Weights of a small transformer language model: no biases in attention or MLP, untied embeddings.
Each number is 50 + 15 x the weight over its row's rms, rounded and kept within 0 to 99. Layers, rows and columns count from 0. The size before them is the row's rms in percent of the matrix's.

# layer 4 attention value, 64x128, rms 0.0745, rows 52-63, columns 0-127
105:46 39 28 20 47 53 36 39 46 55 64 48 51 43 38 65 47 45 31 63 62 51 52 23 51 52 51 49 62 19 38 58 33 38 56 56 53 53 51 44 52 69 40 50 56 49 44 55 55 56 68 58 57 20 24 92 36 77 71 18 53 37 32 32 57 56 41 31 64 61 49 07 33 31 27 42 24 49 28 32 63 37 35 50 30 68 48 68 37 55 61 36 66 59 47 49 40 39 45 12 40 22 66 44 27 61 47 55 42 46 60 94 53 45 54 49 50 60 65 60 81 50 61 48 38 51 60 48
099:53 62 51 38 65 55 36 45 79 47 66 58 62 57 53 51 36 58 56 29 49 48 65 36 43 57 66 58 63 56 46 68 42 21 46 57 70 55 54 23 57 28 57 47 69 18 50 36 63 53 33 66 70 61 65 24 38 54 44 61 46 42 47 66 54 65 32 30 70 40 55 71 60 68 70 53 63 48 58 83 45 82 50 36 79 46 38 49 50 42 47 27 48 51 59 25 62 38 58 53 52 47 41 38 88 50 45 66 48 53 39 44 45 61 63 66 52 47 61 00 61 80 59 99 57 41 45 32
097:34 54 42 63 69 42 55 30 34 31 46 79 75 46 38 57 48 53 44 72 75 61 50 54 60 73 33 24 62 67 41 58 51 34 71 35 75 13 41 35 75 49 71 47 59 36 45 52 41 38 22 57 54 60 36 64 53 71 31 41 61 65 58 49 55 50 54 46 67 43 54 64 43 51 56 69 39 12 59 32 21 23 67 57 73 43 41 47 62 47 28 58 33 60 20 42 59 67 51 25 56 62 44 61 48 43 46 74 80 37 65 50 84 35 39 50 60 46 33 41 63 42 40 26 64 63 55 55
105:33 66 60 64 61 50 64 49 48 46 65 53 40 31 63 63 49 65 29 30 47 25 67 22 51 42 20 47 44 18 43 51 32 41 08 57 66 35 55 51 61 48 66 55 82 26 66 36 54 47 22 30 63 50 20 44 68 61 53 58 49 51 34 25 72 30 26 23 71 67 46 55 51 36 47 57 46 61 47 55 46 38 35 47 69 64 55 57 31 53 47 36 74 54 77 27 49 46 64 40 56 44 37 40 80 71 41 32 70 53 54 89 59 46 55 52 65 67 49 50 55 23 51 55 48 58 56 54
097:47 77 38 64 56 59 57 35 54 69 47 54 39 46 57 45 37 42 80 46 36 63 42 71 30 76 18 60 53 83 44 17 83 72 16 72 45 36 31 30 54 53 50 52 21 39 73 62 70 42 39 74 35 43 67 50 37 57 46 64 51 72 63 70 36 64 29 78 66 45 70 77 32 57 41 44 56 50 75 54 36 45 69 47 52 50 54 39 32 43 40 48 71 26 74 40 36 76 56 78 55 51 50 48 35 53 30 39 53 59 33 52 49 56 51 69 52 62 36 52 56 59 54 34 42 57 60 51
101:32 41 62 65 70 56 76 41 69 72 49 77 53 71 62 57 69 39 46 30 47 45 50 54 64 35 61 50 61 71 25 61 61 50 64 54 52 39 26 36 43 23 63 28 57 54 45 25 53 53 48 45 46 54 34 19 37 65 47 43 51 39 67 77 77 78 29 60 46 66 47 37 36 41 58 50 49 36 65 54 35 49 51 33 67 51 43 58 63 50 53 60 70 54 22 63 38 77 71 31 74 55 25 47 61 47 51 72 40 37 27 73 61 57 80 21 66 48 65 69 40 60 44 63 76 63 62 74
106:47 34 49 56 29 38 45 58 44 42 48 51 48 60 64 52 60 52 60 41 25 53 51 40 29 22 80 63 49 26 54 69 59 67 62 58 36 53 82 32 54 38 31 48 65 42 59 53 58 37 54 40 37 45 22 30 54 68 61 39 47 37 45 37 31 67 82 55 61 99 44 51 73 61 29 53 71 65 65 73 53 63 61 58 41 56 15 57 26 40 59 48 36 73 52 40 62 85 34 64 82 59 38 45 62 55 61 71 36 85 50 38 50 59 53 47 55 50 39 52 42 35 36 44 40 43 52 28
097:63 54 37 29 38 50 15 19 34 57 48 46 73 16 31 22 61 53 64 64 39 58 70 46 44 76 41 58 17 31 49 47 41 56 25 77 44 38 18 39 58 37 48 42 33 62 59 31 45 45 77 62 49 59 66 43 43 77 53 13 47 50 29 36 39 20 44 63 51 43 60 51 58 31 51 42 56 24 51 50 35 27 63 47 42 54 56 47 38 62 42 37 39 54 43 44 52 51 81 51 64 24 45 37 42 72 36 60 32 59 28 32 34 28 63 40 47 45 47 56 70 66 40 43 55 50 36 70
103:51 46 62 48 43 55 51 87 53 61 36 54 53 38 71 70 69 52 38 72 45 56 82 27 30 47 79 35 33 75 52 50 42 64 49 51 53 54 73 64 63 37 11 58 46 58 73 48 46 50 47 33 48 63 49 57 50 47 76 35 45 32 41 51 51 47 45 47 36 19 88 40 63 19 47 60 35 48 54 31 52 31 23 40 42 34 69 38 42 74 56 23 35 48 46 46 62 43 59 56 25 51 61 33 43 32 53 39 23 48 25 22 59 51 63 33 56 54 59 33 08 45 47 42 55 40 47 65
097:56 66 27 52 39 47 90 32 38 79 25 45 48 66 55 53 55 56 73 51 53 53 65 47 38 65 45 35 42 64 54 59 61 37 30 43 75 43 52 33 44 73 49 54 59 51 52 60 29 69 39 51 34 42 39 65 50 58 49 42 53 38 35 52 59 28 34 43 44 79 28 66 63 30 18 32 36 41 48 64 58 41 63 43 55 42 44 42 56 33 46 38 43 49 38 28 42 69 52 37 32 75 54 36 37 90 02 66 21 51 71 39 34 45 10 45 50 41 24 54 49 39 53 50 52 25 49 51
099:50 31 54 53 43 61 31 54 60 45 50 51 07 64 20 46 47 57 35 42 36 52 86 65 54 56 76 58 42 60 51 62 31 21 35 84 36 37 67 44 46 26 47 39 38 61 72 49 36 81 53 48 72 49 38 82 51 60 56 43 41 48 36 32 46 66 59 72 75 58 62 57 57 68 72 68 43 37 74 34 51 56 59 64 48 73 65 64 45 53 47 46 53 53 56 30 57 34 27 64 31 61 82 30 60 40 54 57 43 30 36 72 41 32 16 51 56 51 56 62 56 56 71 69 38 59 67 50
090:51 61 49 64 74 50 54 38 66 58 48 75 74 35 63 58 56 49 46 33 53 22 56 33 49 47 55 50 40 48 57 44 95 63 53 67 62 25 38 46 64 67 43 57 58 52 34 71 45 61 37 37 52 45 57 65 40 63 46 57 49 59 44 65 45 59 27 59 38 62 35 46 67 12 53 65 37 54 34 70 39 52 50 56 27 47 70 51 50 46 38 36 34 95 54 45 41 54 44 87 85 60 47 89 34 63 69 60 46 13 41 56 35 55 30 64 56 30 62 53 47 51 39 60 77 75 56 61
# layer 4 attention output (transposed), 128x128, rms 0.107, rows 52-63,116-127, columns 0-127
093:64 66 66 46 21 38 52 32 71 61 58 43 61 45 59 32 49 41 61 54 44 43 56 51 38 45 57 54 60 60 51 41 58 53 47 47 43 61 61 70 61 68 68 45 69 38 68 76 50 38 55 49 78 63 61 50 38 52 66 69 19 47 71 36 58 96 35 40 35 27 27 74 33 66 42 53 51 48 41 68 59 34 52 57 57 37 70 44 62 65 54 55 33 82 26 38 59 36 61 58 60 28 48 25 46 72 56 67 63 50 66 46 28 57 76 44 25 44 68 76 23 19 43 72 65 53 30 76
094:37 55 37 79 25 63 20 63 39 51 31 53 40 51 37 56 60 84 54 46 58 54 45 50 41 72 54 60 52 33 56 53 40 35 54 53 74 33 50 43 52 50 30 48 48 93 38 49 65 58 16 31 24 45 42 58 57 54 51 55 15 36 37 63 30 07 76 55 66 56 65 30 35 39 33 24 66 22 56 55 43 35 53 48 60 58 30 55 56 72 50 51 53 50 67 45 57 65 60 62 57 50 34 55 59 57 38 60 27 50 58 49 64 58 44 12 42 68 54 70 53 44 68 43 72 30 55 26
103:49 59 63 09 40 35 46 28 65 48 38 45 38 29 41 42 58 45 49 32 28 32 59 59 63 60 62 37 69 39 76 75 75 50 33 42 21 76 34 38 42 25 41 46 61 71 67 49 31 42 85 52 63 49 43 56 35 31 57 56 12 28 74 84 37 65 45 22 47 62 60 74 56 63 48 60 53 38 43 21 50 73 51 43 57 61 57 36 50 31 42 66 41 44 43 36 56 24 66 56 44 39 50 68 65 59 68 49 46 59 64 51 20 44 43 51 35 32 58 50 43 43 51 53 57 34 71 58
095:52 54 60 47 42 21 19 42 89 50 37 51 47 75 57 71 53 53 39 50 34 36 55 19 61 39 65 54 51 47 44 66 49 28 71 52 54 49 38 56 44 36 44 55 55 68 70 48 60 46 62 50 41 42 72 35 31 46 54 38 28 59 56 17 59 60 48 52 46 30 55 34 28 53 44 49 33 40 71 92 39 37 49 31 38 37 19 74 72 51 40 39 44 60 34 21 72 17 34 64 62 31 49 38 46 42 65 72 51 59 68 68 46 41 50 25 67 44 65 64 42 42 49 57 85 25 48 56
093:24 66 59 29 63 31 30 66 55 58 51 34 50 52 30 83 50 48 24 42 48 48 64 49 69 36 27 58 59 41 09 54 73 43 46 54 76 36 43 44 42 51 53 50 46 48 55 50 73 65 59 67 40 46 24 45 61 60 26 60 58 46 31 46 47 33 71 50 55 44 34 28 51 25 62 58 64 75 62 44 50 31 37 22 48 73 35 36 44 74 73 47 21 43 71 44 52 55 73 26 46 76 20 53 36 51 46 44 44 43 38 53 35 43 48 30 36 75 39 53 63 55 63 44 18 76 66 56
106:39 67 48 43 29 40 10 51 45 47 27 51 55 40 46 68 71 76 20 31 39 48 63 57 72 64 25 63 42 51 56 49 55 41 72 32 61 47 37 42 19 61 30 50 41 58 57 63 51 47 33 42 55 42 37 26 48 56 51 29 07 60 52 50 45 50 50 71 66 36 73 66 50 62 43 46 43 75 27 35 30 51 19 39 43 50 56 50 49 45 73 53 38 54 58 20 63 64 46 58 23 49 32 49 78 40 48 47 31 39 66 15 19 44 60 45 42 57 52 43 45 33 36 34 56 33 24 65
105:48 35 32 78 51 47 42 43 54 67 62 63 56 57 69 35 45 52 38 57 57 55 37 51 45 59 56 53 79 84 40 21 39 78 36 48 58 47 53 61 63 39 52 46 15 62 56 71 44 46 20 42 40 58 85 52 60 23 23 25 89 39 63 45 72 20 61 61 60 35 51 57 84 50 60 50 48 40 56 42 47 60 56 18 59 30 32 48 52 23 26 42 68 46 45 66 48 60 65 53 60 65 41 67 61 39 56 62 33 26 44 55 57 39 58 46 46 61 37 33 30 55 37 33 68 36 42 32
096:53 61 99 63 44 47 38 17 53 68 50 52 49 53 72 50 42 39 58 50 51 72 56 54 45 16 44 47 53 61 26 33 58 43 64 53 48 53 28 58 52 86 55 53 44 48 61 60 46 56 30 83 38 50 44 58 65 41 71 60 67 51 48 59 45 62 50 30 49 35 61 61 56 43 62 60 68 34 39 60 77 81 65 73 51 69 58 41 41 46 56 51 52 69 42 33 49 41 50 59 42 52 12 63 60 64 75 47 45 07 38 61 52 67 52 71 58 47 55 68 17 44 92 64 60 47 44 61
100:76 48 68 70 76 54 59 40 40 33 59 49 47 55 47 41 20 53 42 66 55 54 30 46 44 36 62 41 12 63 64 68 24 62 42 30 52 62 61 57 16 41 56 71 27 69 59 48 38 66 23 65 44 70 47 31 58 32 53 39 53 40 39 61 38 53 46 63 84 56 76 59 57 42 32 60 67 61 41 36 41 84 34 50 53 55 34 72 39 25 75 50 39 50 29 46 23 44 27 54 65 58 52 45 38 19 52 39 52 55 53 42 78 49 38 57 30 29 62 48 69 51 41 52 80 60 43 65
103:39 23 54 25 40 46 49 36 52 52 63 59 09 47 60 15 44 42 62 21 47 34 50 50 38 33 62 30 67 56 48 41 57 61 61 45 57 57 39 59 43 26 56 43 31 44 33 58 66 34 65 47 60 63 54 61 47 48 44 54 78 56 93 50 12 50 64 46 40 64 33 70 44 69 62 68 48 51 46 34 56 67 62 43 72 88 45 32 57 33 62 63 48 67 48 72 58 28 76 44 92 48 58 45 51 48 52 48 61 34 48 58 56 56 83 57 37 42 70 29 52 40 72 53 73 49 41 43
104:53 50 41 74 71 67 35 46 35 42 38 61 62 21 54 61 40 35 66 63 51 68 46 43 43 44 60 32 54 49 45 63 41 26 47 27 73 39 63 87 42 34 51 45 56 39 50 77 46 62 28 49 44 57 58 32 38 58 52 59 84 29 23 51 60 39 33 46 58 41 54 41 24 28 54 58 60 30 32 52 22 35 35 32 46 69 25 50 35 51 50 53 59 34 52 79 47 67 51 66 28 54 43 35 55 43 87 47 56 27 64 38 58 64 77 46 59 46 46 64 43 29 46 81 77 79 54 32
088:43 65 56 18 16 46 42 30 53 31 31 51 35 49 73 61 24 34 39 51 62 43 56 65 49 41 26 63 68 55 37 60 65 47 47 52 52 71 35 42 64 63 53 54 40 65 62 33 75 62 34 41 27 47 76 50 52 79 64 41 29 53 87 62 56 39 48 42 10 46 57 46 23 39 66 30 68 45 41 26 77 33 35 63 42 54 26 44 43 33 64 56 50 24 34 63 59 68 55 39 55 40 49 64 72 57 33 62 51 48 46 53 56 68 71 41 26 27 59 61 78 43 48 64 54 32 38 49
113:42 47 64 30 67 43 53 46 52 44 63 27 32 66 41 46 68 43 19 54 47 23 43 56 41 44 17 56 67 43 48 50 32 55 39 37 45 72 44 46 27 80 61 65 64 64 49 22 54 45 61 55 40 48 41 12 72 22 65 63 77 51 68 43 36 28 57 28 56 36 70 38 66 40 36 54 53 48 45 56 58 48 70 64 44 52 26 68 42 55 49 48 47 50 58 54 18 63 39 66 44 57 33 78 42 41 19 49 51 68 45 66 61 41 61 49 51 22 55 42 68 57 39 40 65 65 55 00
108:71 54 74 32 59 58 73 64 44 60 52 23 73 53 57 70 49 47 61 59 50 86 53 51 71 48 44 68 43 75 51 37 84 43 51 41 63 51 51 77 57 56 38 46 57 75 69 46 59 18 37 43 66 52 30 78 71 46 09 56 34 49 51 53 42 47 50 84 08 35 47 64 27 64 51 56 54 55 59 39 36 59 43 32 46 62 59 42 25 45 48 53 60 54 20 46 44 38 29 57 71 48 74 19 38 53 54 39 54 56 63 66 28 50 49 45 51 39 54 45 42 54 47 68 47 65 73 72
095:83 25 38 24 34 45 91 68 12 86 45 58 63 57 74 37 56 59 64 54 72 82 34 30 41 69 55 40 21 63 36 37 31 65 39 57 47 33 49 65 25 44 70 41 41 56 44 28 63 45 12 33 58 44 57 49 28 45 38 52 45 48 22 29 48 54 49 53 27 34 74 45 51 52 55 38 44 41 50 54 53 53 71 63 39 35 66 40 61 48 51 29 78 61 57 61 44 60 33 50 63 34 45 49 53 51 41 44 50 53 23 25 55 49 43 53 62 60 61 56 60 70 55 45 42 54 56 68
111:83 64 62 33 43 41 57 54 54 62 38 46 45 49 45 33 59 67 46 56 78 51 36 56 47 50 70 56 56 59 52 47 62 67 45 43 53 82 42 46 61 34 64 75 56 62 27 49 47 52 31 28 69 49 60 49 75 67 40 61 20 54 79 52 42 21 57 64 16 42 62 76 26 76 31 30 51 58 54 37 42 73 64 53 42 42 53 38 33 48 71 81 31 55 38 52 28 67 33 76 57 52 62 50 53 56 50 37 41 68 48 42 39 75 29 64 74 43 73 17 60 70 31 36 59 60 60 40
104:64 39 40 69 33 63 52 63 47 52 31 76 72 51 61 39 25 50 77 28 77 75 33 60 73 44 60 36 42 32 54 46 38 92 76 41 43 46 65 54 80 57 48 38 34 43 50 48 31 72 39 59 58 49 30 89 44 66 62 50 57 31 61 87 47 49 60 70 18 40 59 51 57 62 41 63 54 62 46 41 50 70 46 71 59 49 47 30 54 33 62 55 48 44 50 45 64 64 52 61 22 37 62 41 66 67 29 64 46 56 67 25 42 48 61 71 50 57 61 59 45 46 54 54 46 43 30 88
100:64 39 48 46 62 33 45 75 43 44 43 59 29 43 46 44 37 63 68 40 49 81 03 41 47 47 60 65 45 34 56 53 46 82 50 50 69 64 47 57 60 53 49 32 56 39 27 66 47 28 50 22 37 68 53 82 42 34 60 77 33 60 38 59 39 32 58 21 32 36 66 55 53 54 51 27 51 51 50 58 37 36 78 58 29 43 55 45 62 50 55 42 77 61 54 37 52 37 22 51 63 22 78 43 41 28 58 67 66 37 41 40 52 32 25 42 72 64 42 39 66 61 69 73 34 39 45 76
102:84 61 35 50 64 45 48 42 29 43 49 44 58 43 36 44 23 84 65 43 35 55 42 65 45 35 63 35 16 23 50 67 27 45 35 60 50 22 28 57 69 42 54 52 45 69 69 60 27 47 67 56 42 56 47 62 46 37 68 39 55 43 39 47 76 28 51 68 42 54 75 56 56 62 42 33 68 54 02 61 60 49 41 62 77 85 52 58 50 53 54 49 36 43 51 42 51 44 55 46 49 48 78 47 41 36 53 26 76 29 57 54 21 21 56 58 47 52 40 40 56 34 36 36 79 57 42 70
103:50 30 59 57 54 38 62 49 42 36 33 41 50 59 35 47 54 43 40 36 51 54 54 43 58 72 51 31 43 52 39 59 39 57 36 42 51 49 55 71 39 90 61 48 49 39 37 22 66 61 44 41 82 28 32 62 77 38 30 47 56 59 71 73 30 79 63 58 41 36 44 18 42 49 45 36 56 60 17 63 76 73 43 51 50 54 25 88 45 65 60 68 71 44 55 65 43 77 62 29 44 42 57 58 47 46 15 35 58 72 48 55 54 43 43 62 20 49 47 48 75 34 76 40 27 32 34 44
102:32 46 44 31 42 66 33 48 58 43 71 65 29 65 37 13 53 25 62 41 50 26 67 70 52 53 58 42 66 46 40 24 50 41 62 64 43 50 55 37 59 76 39 24 82 26 39 52 67 41 58 38 35 43 63 54 69 33 34 57 78 63 67 46 46 62 53 39 37 79 27 58 28 55 62 50 39 52 77 62 78 25 76 54 60 61 52 21 35 63 65 80 50 42 68 52 75 44 51 31 50 58 60 57 43 68 30 74 31 63 54 48 48 61 52 38 31 65 29 43 40 27 65 45 41 51 51 57
089:46 58 24 49 68 58 32 68 49 35 36 64 74 72 49 57 57 58 63 53 68 55 53 41 54 37 64 53 23 54 67 62 58 60 71 54 53 11 96 70 22 42 43 34 59 28 49 41 34 53 35 35 21 68 61 20 35 32 58 15 40 50 43 63 60 69 66 57 31 29 89 55 60 49 56 58 44 39 67 56 48 59 51 68 68 51 41 38 47 57 24 39 48 39 57 55 48 48 58 73 30 14 46 47 55 41 44 60 64 66 68 45 32 60 36 72 46 46 64 62 55 60 48 44 36 42 38 37
094:78 61 71 36 46 54 56 35 36 65 55 54 76 60 86 27 54 58 36 40 48 60 44 46 41 37 14 42 46 40 64 25 31 79 62 14 22 70 47 59 70 68 59 63 63 52 21 39 66 51 39 25 50 34 37 55 61 55 54 47 37 50 48 49 72 50 61 44 33 52 34 64 39 70 23 55 70 70 33 86 47 53 70 43 52 32 32 24 41 40 36 46 37 18 49 63 27 47 63 62 79 43 65 50 43 42 49 52 34 52 46 66 51 58 41 47 72 50 52 35 47 38 34 43 61 61 55 66
096:57 41 54 66 74 34 53 50 40 55 42 40 64 51 34 50 44 65 32 50 43 46 14 41 59 60 85 48 53 50 75 65 44 54 56 61 72 47 53 39 31 29 44 44 51 39 57 66 20 60 63 78 60 57 50 48 27 40 47 46 30 31 51 66 41 53 59 64 44 38 60 52 56 42 42 23 50 28 52 51 48 38 66 30 47 56 35 46 68 16 49 31 57 90 68 60 62 51 49 75 57 73 37 27 79 37 75 38 43 37 50 38 58 27 15 52 48 64 62 35 29 53 49 82 30 43 30 74
# layer 4 MLP gate, 192x128, rms 0.059, rows 0-6, columns 0-127
113:55 31 44 35 42 64 31 52 69 47 68 67 73 38 40 47 24 37 49 44 30 47 73 72 52 71 66 39 54 36 66 62 55 36 30 54 58 51 53 69 30 41 55 71 50 53 70 61 08 29 40 12 66 22 64 42 43 58 62 19 37 21 33 82 54 54 41 55 02 51 62 52 49 61 63 56 46 36 69 50 71 54 63 34 42 51 70 40 46 64 52 64 56 65 38 33 42 67 54 43 38 53 37 60 73 59 46 60 71 56 56 40 25 56 50 45 56 52 51 77 18 51 53 43 37 40 46 47
070:64 50 61 41 64 57 43 62 49 64 49 11 64 86 41 35 48 54 59 73 55 44 53 39 46 74 35 66 53 37 68 65 59 35 96 60 62 68 42 24 39 74 58 27 51 41 33 63 76 34 42 44 57 57 77 31 68 30 46 86 38 43 52 50 47 38 28 24 44 10 65 58 72 68 19 30 38 60 25 57 31 38 37 48 22 43 49 44 47 42 46 30 34 50 40 62 46 49 31 49 68 66 58 39 34 69 46 51 51 54 57 37 46 69 37 51 57 59 46 49 51 41 39 45 43 45 44 42
020:35 64 40 46 47 50 50 55 70 59 53 43 63 52 52 27 51 37 51 44 51 50 81 48 55 50 51 77 66 54 32 55 43 49 82 52 59 69 78 56 48 50 71 33 59 59 36 57 21 49 58 33 49 41 42 66 70 55 47 64 26 39 21 59 17 64 40 54 54 57 57 73 19 49 23 43 45 52 60 47 64 48 64 55 43 56 42 36 55 42 58 63 51 63 39 58 23 50 39 50 63 32 88 48 40 43 79 54 37 40 52 14 54 38 60 43 32 48 62 46 53 80 07 76 59 16 27 70
063:31 58 66 78 51 31 44 66 83 31 47 63 60 57 49 47 45 72 32 31 53 26 71 51 45 49 26 56 68 24 47 47 72 48 61 53 43 64 62 52 37 50 68 58 32 52 66 64 34 37 68 61 60 48 35 54 44 90 53 57 46 63 77 37 47 61 53 52 49 58 53 49 33 39 71 56 21 55 51 67 84 54 60 81 40 45 51 30 34 28 41 62 59 39 39 34 64 29 51 54 60 59 39 24 78 54 73 56 49 28 50 41 22 44 63 61 44 28 42 34 57 62 46 17 27 53 61 72
151:40 31 39 24 72 58 49 30 59 58 69 50 46 79 72 64 27 50 35 31 47 58 51 35 43 47 40 51 50 52 75 18 24 36 57 63 57 39 60 44 42 30 32 33 31 69 21 60 37 62 44 56 66 41 65 78 65 47 38 66 57 27 47 51 45 67 23 68 66 53 63 73 54 53 72 61 64 61 45 62 69 79 53 43 33 19 46 40 50 45 66 65 43 33 47 29 25 74 76 63 66 65 41 29 48 65 48 25 80 52 69 34 59 41 32 52 45 65 34 57 48 59 60 52 57 56 46 38
018:55 46 35 16 76 38 51 52 72 64 47 25 32 70 35 52 61 54 70 74 39 37 70 60 32 72 39 64 49 65 50 40 33 42 49 54 64 88 54 47 33 50 64 65 35 14 48 57 56 31 61 45 72 40 39 29 60 39 52 38 60 52 72 39 27 22 52 35 41 45 47 53 68 41 46 55 49 57 56 38 46 32 62 57 72 60 81 41 61 55 29 50 29 81 54 52 41 49 71 32 43 47 41 38 72 61 18 59 53 64 70 55 64 51 73 61 52 53 21 49 61 45 57 70 55 13 46 39
120:68 41 64 69 89 55 61 42 66 49 42 31 32 71 39 40 62 61 63 29 75 28 82 22 57 50 49 47 75 62 54 71 61 30 81 25 41 62 55 59 55 37 80 54 73 46 62 50 59 51 31 60 70 38 57 32 42 62 24 73 21 27 63 46 39 60 61 67 56 44 52 29 50 47 43 47 48 36 67 60 71 36 51 30 42 56 51 34 48 42 38 39 74 51 62 52 63 32 55 29 69 58 47 53 64 50 32 56 38 27 38 36 54 42 74 47 50 54 23 54 44 66 67 32 68 32 39 69
# layer 4 MLP up, 192x128, rms 0.0579, rows 0-5, columns 0-127
114:59 11 39 41 39 58 15 60 60 68 61 81 55 39 85 27 48 56 70 44 46 65 66 57 34 36 38 75 54 50 49 57 47 29 61 54 41 43 75 61 58 48 66 54 46 49 69 45 30 61 33 30 39 49 68 43 49 58 62 46 48 31 33 56 59 32 49 49 35 40 51 56 36 56 27 65 60 25 50 34 53 74 64 41 36 47 69 42 57 59 51 57 54 70 51 47 36 49 50 33 33 79 26 63 31 70 25 26 43 47 50 54 59 63 56 52 59 35 45 58 31 49 56 08 12 33 15 55
071:48 49 50 55 60 64 62 14 52 56 53 44 75 47 37 44 62 36 44 51 69 29 58 52 58 47 56 75 58 38 56 53 42 62 30 54 39 36 46 36 77 71 85 60 59 73 61 54 42 43 40 35 68 46 51 30 44 71 79 58 59 58 65 47 55 93 31 55 68 34 40 55 67 75 36 44 33 74 59 52 46 66 37 42 88 34 56 49 40 65 40 81 24 87 31 38 41 53 46 00 41 64 37 62 48 64 36 46 63 48 37 56 46 46 48 53 49 49 48 33 45 60 56 27 39 51 53 54
019:51 41 48 34 48 43 68 17 46 62 67 39 68 37 64 62 60 62 57 31 57 38 52 64 64 72 57 52 53 41 42 53 49 56 34 36 41 60 34 55 24 66 39 55 30 45 59 49 42 51 67 31 34 41 37 54 73 80 34 46 06 58 32 93 75 65 24 57 53 45 44 58 30 57 46 73 40 40 59 59 68 46 63 34 63 56 69 72 63 14 46 43 54 42 86 58 32 50 66 59 52 55 40 54 29 68 55 35 67 37 40 51 48 53 56 36 40 47 57 65 65 76 25 68 67 30 75 50
069:77 48 48 45 59 41 59 44 43 36 51 49 36 67 40 62 87 43 47 36 38 49 54 71 54 58 55 71 55 58 54 52 48 74 33 60 35 50 41 58 81 62 69 53 49 70 52 17 42 53 44 66 63 33 81 24 53 35 59 72 51 43 54 54 53 39 46 25 83 51 31 53 63 54 36 46 42 57 49 52 47 20 73 64 65 60 52 36 69 69 56 54 18 77 75 53 37 46 31 22 44 36 37 27 48 72 44 50 56 59 48 22 60 40 54 65 61 52 60 44 60 52 48 82 89 30 75 38
156:60 43 38 36 80 73 64 57 53 48 43 73 54 61 46 71 48 33 23 28 33 51 42 31 55 56 45 30 38 61 68 33 55 36 50 59 56 45 42 27 48 46 43 42 47 49 32 66 36 46 44 62 72 55 62 54 50 53 52 53 69 52 52 63 41 48 35 36 78 40 72 53 55 78 59 41 47 37 23 58 36 77 43 55 62 32 54 32 47 49 47 81 45 19 51 20 65 79 86 73 80 62 53 22 68 61 31 44 56 84 58 32 50 58 56 47 47 72 35 85 62 37 29 46 43 47 48 53
020:38 56 44 67 42 76 39 95 55 42 61 58 34 35 66 37 63 45 56 41 70 52 32 47 59 48 55 33 50 30 45 68 36 47 55 58 42 36 47 28 73 40 40 52 47 36 32 45 47 41 54 80 46 58 68 82 54 84 52 67 65 44 53 67 56 37 50 47 38 80 40 67 41 44 60 20 76 49 57 61 37 67 55 91 41 68 64 54 38 72 55 53 42 46 55 40 49 69 63 32 42 38 56 48 59 58 28 73 48 36 71 10 38 63 21 45 41 35 43 35 47 80 75 40 42 64 46 46
# layer 4 MLP down (transposed), 192x128, rms 0.0713, rows 0-5, columns 0-127
112:85 32 63 48 26 33 26 64 50 51 62 54 57 41 74 36 61 66 34 57 67 51 53 52 45 39 61 81 37 46 20 65 31 64 76 58 56 49 61 51 42 30 39 73 39 43 46 63 46 61 44 38 38 22 54 31 58 52 64 43 73 39 29 47 61 50 53 53 24 56 51 19 44 68 41 61 65 20 46 55 59 75 65 33 37 28 53 53 72 49 60 46 44 62 63 47 32 30 64 34 28 87 32 83 48 61 54 45 40 53 50 56 55 75 49 47 88 43 48 69 37 61 54 24 45 52 44 36
075:44 50 53 42 34 69 63 31 58 54 56 57 56 34 49 59 51 47 34 52 27 56 66 63 11 26 73 46 24 41 47 00 41 56 39 20 56 38 51 22 52 38 55 43 41 48 52 48 50 63 65 71 48 40 42 54 10 64 57 45 06 48 26 69 40 50 60 54 63 49 45 57 32 43 79 40 55 56 66 70 45 46 55 43 74 46 51 59 67 52 43 59 56 63 15 25 45 55 53 58 51 70 57 42 52 49 25 61 37 64 49 49 34 50 79 74 60 68 73 48 36 46 53 66 39 31 41 48
019:38 62 66 34 39 71 19 76 56 85 47 28 53 46 64 45 56 47 50 39 47 34 52 61 31 45 58 46 60 63 69 54 32 38 42 29 60 46 31 62 28 44 52 51 29 50 54 14 70 60 40 25 29 31 44 39 54 68 15 47 07 52 49 44 68 47 46 47 39 37 32 45 47 52 69 42 51 49 33 47 60 60 41 32 38 37 55 47 58 35 29 45 58 58 70 61 38 60 61 45 65 40 32 63 49 90 50 38 56 46 40 37 53 78 43 38 54 52 75 04 29 38 49 36 55 51 78 48
072:80 46 67 55 74 50 48 44 43 62 60 44 32 20 32 52 38 38 46 76 58 51 73 46 56 61 51 74 50 80 74 67 53 49 55 44 28 55 37 83 95 58 55 67 74 44 55 47 53 50 28 71 54 65 66 21 51 10 53 42 18 41 63 59 62 46 50 54 39 58 25 54 57 58 65 45 47 19 38 42 23 32 81 55 48 50 56 54 58 50 68 32 55 62 65 51 37 39 51 47 48 31 56 43 40 34 56 50 49 44 66 23 52 34 43 58 13 65 60 54 47 57 39 59 60 39 63 38
146:74 69 42 47 72 63 62 60 53 52 63 56 61 63 45 70 44 42 39 44 49 38 48 17 49 63 26 40 34 64 55 28 49 34 45 69 45 46 53 14 47 58 46 57 34 46 36 84 34 48 43 62 72 37 45 67 32 39 61 57 64 79 45 52 64 65 39 48 63 65 67 62 52 76 54 64 48 66 34 57 33 83 27 64 59 54 46 45 49 45 45 67 35 02 47 29 49 66 66 65 81 51 42 17 50 65 32 45 62 69 75 27 57 46 31 36 27 75 54 65 54 52 40 56 42 42 53 60
017:41 61 45 67 36 41 50 30 55 65 15 42 15 30 30 75 69 53 77 60 61 82 20 62 43 40 44 74 73 58 44 64 21 46 69 64 74 32 62 38 50 72 52 45 43 54 51 41 63 44 56 64 17 64 28 60 45 58 32 64 53 27 27 55 36 70 40 60 49 67 39 60 45 31 44 38 20 57 49 18 60 32 47 40 47 55 29 45 37 32 37 62 42 38 40 52 34 58 63 79 51 57 62 76 54 53 65 62 43 40 66 26 38 62 42 32 36 62 46 56 64 51 41 58 56 45 37 52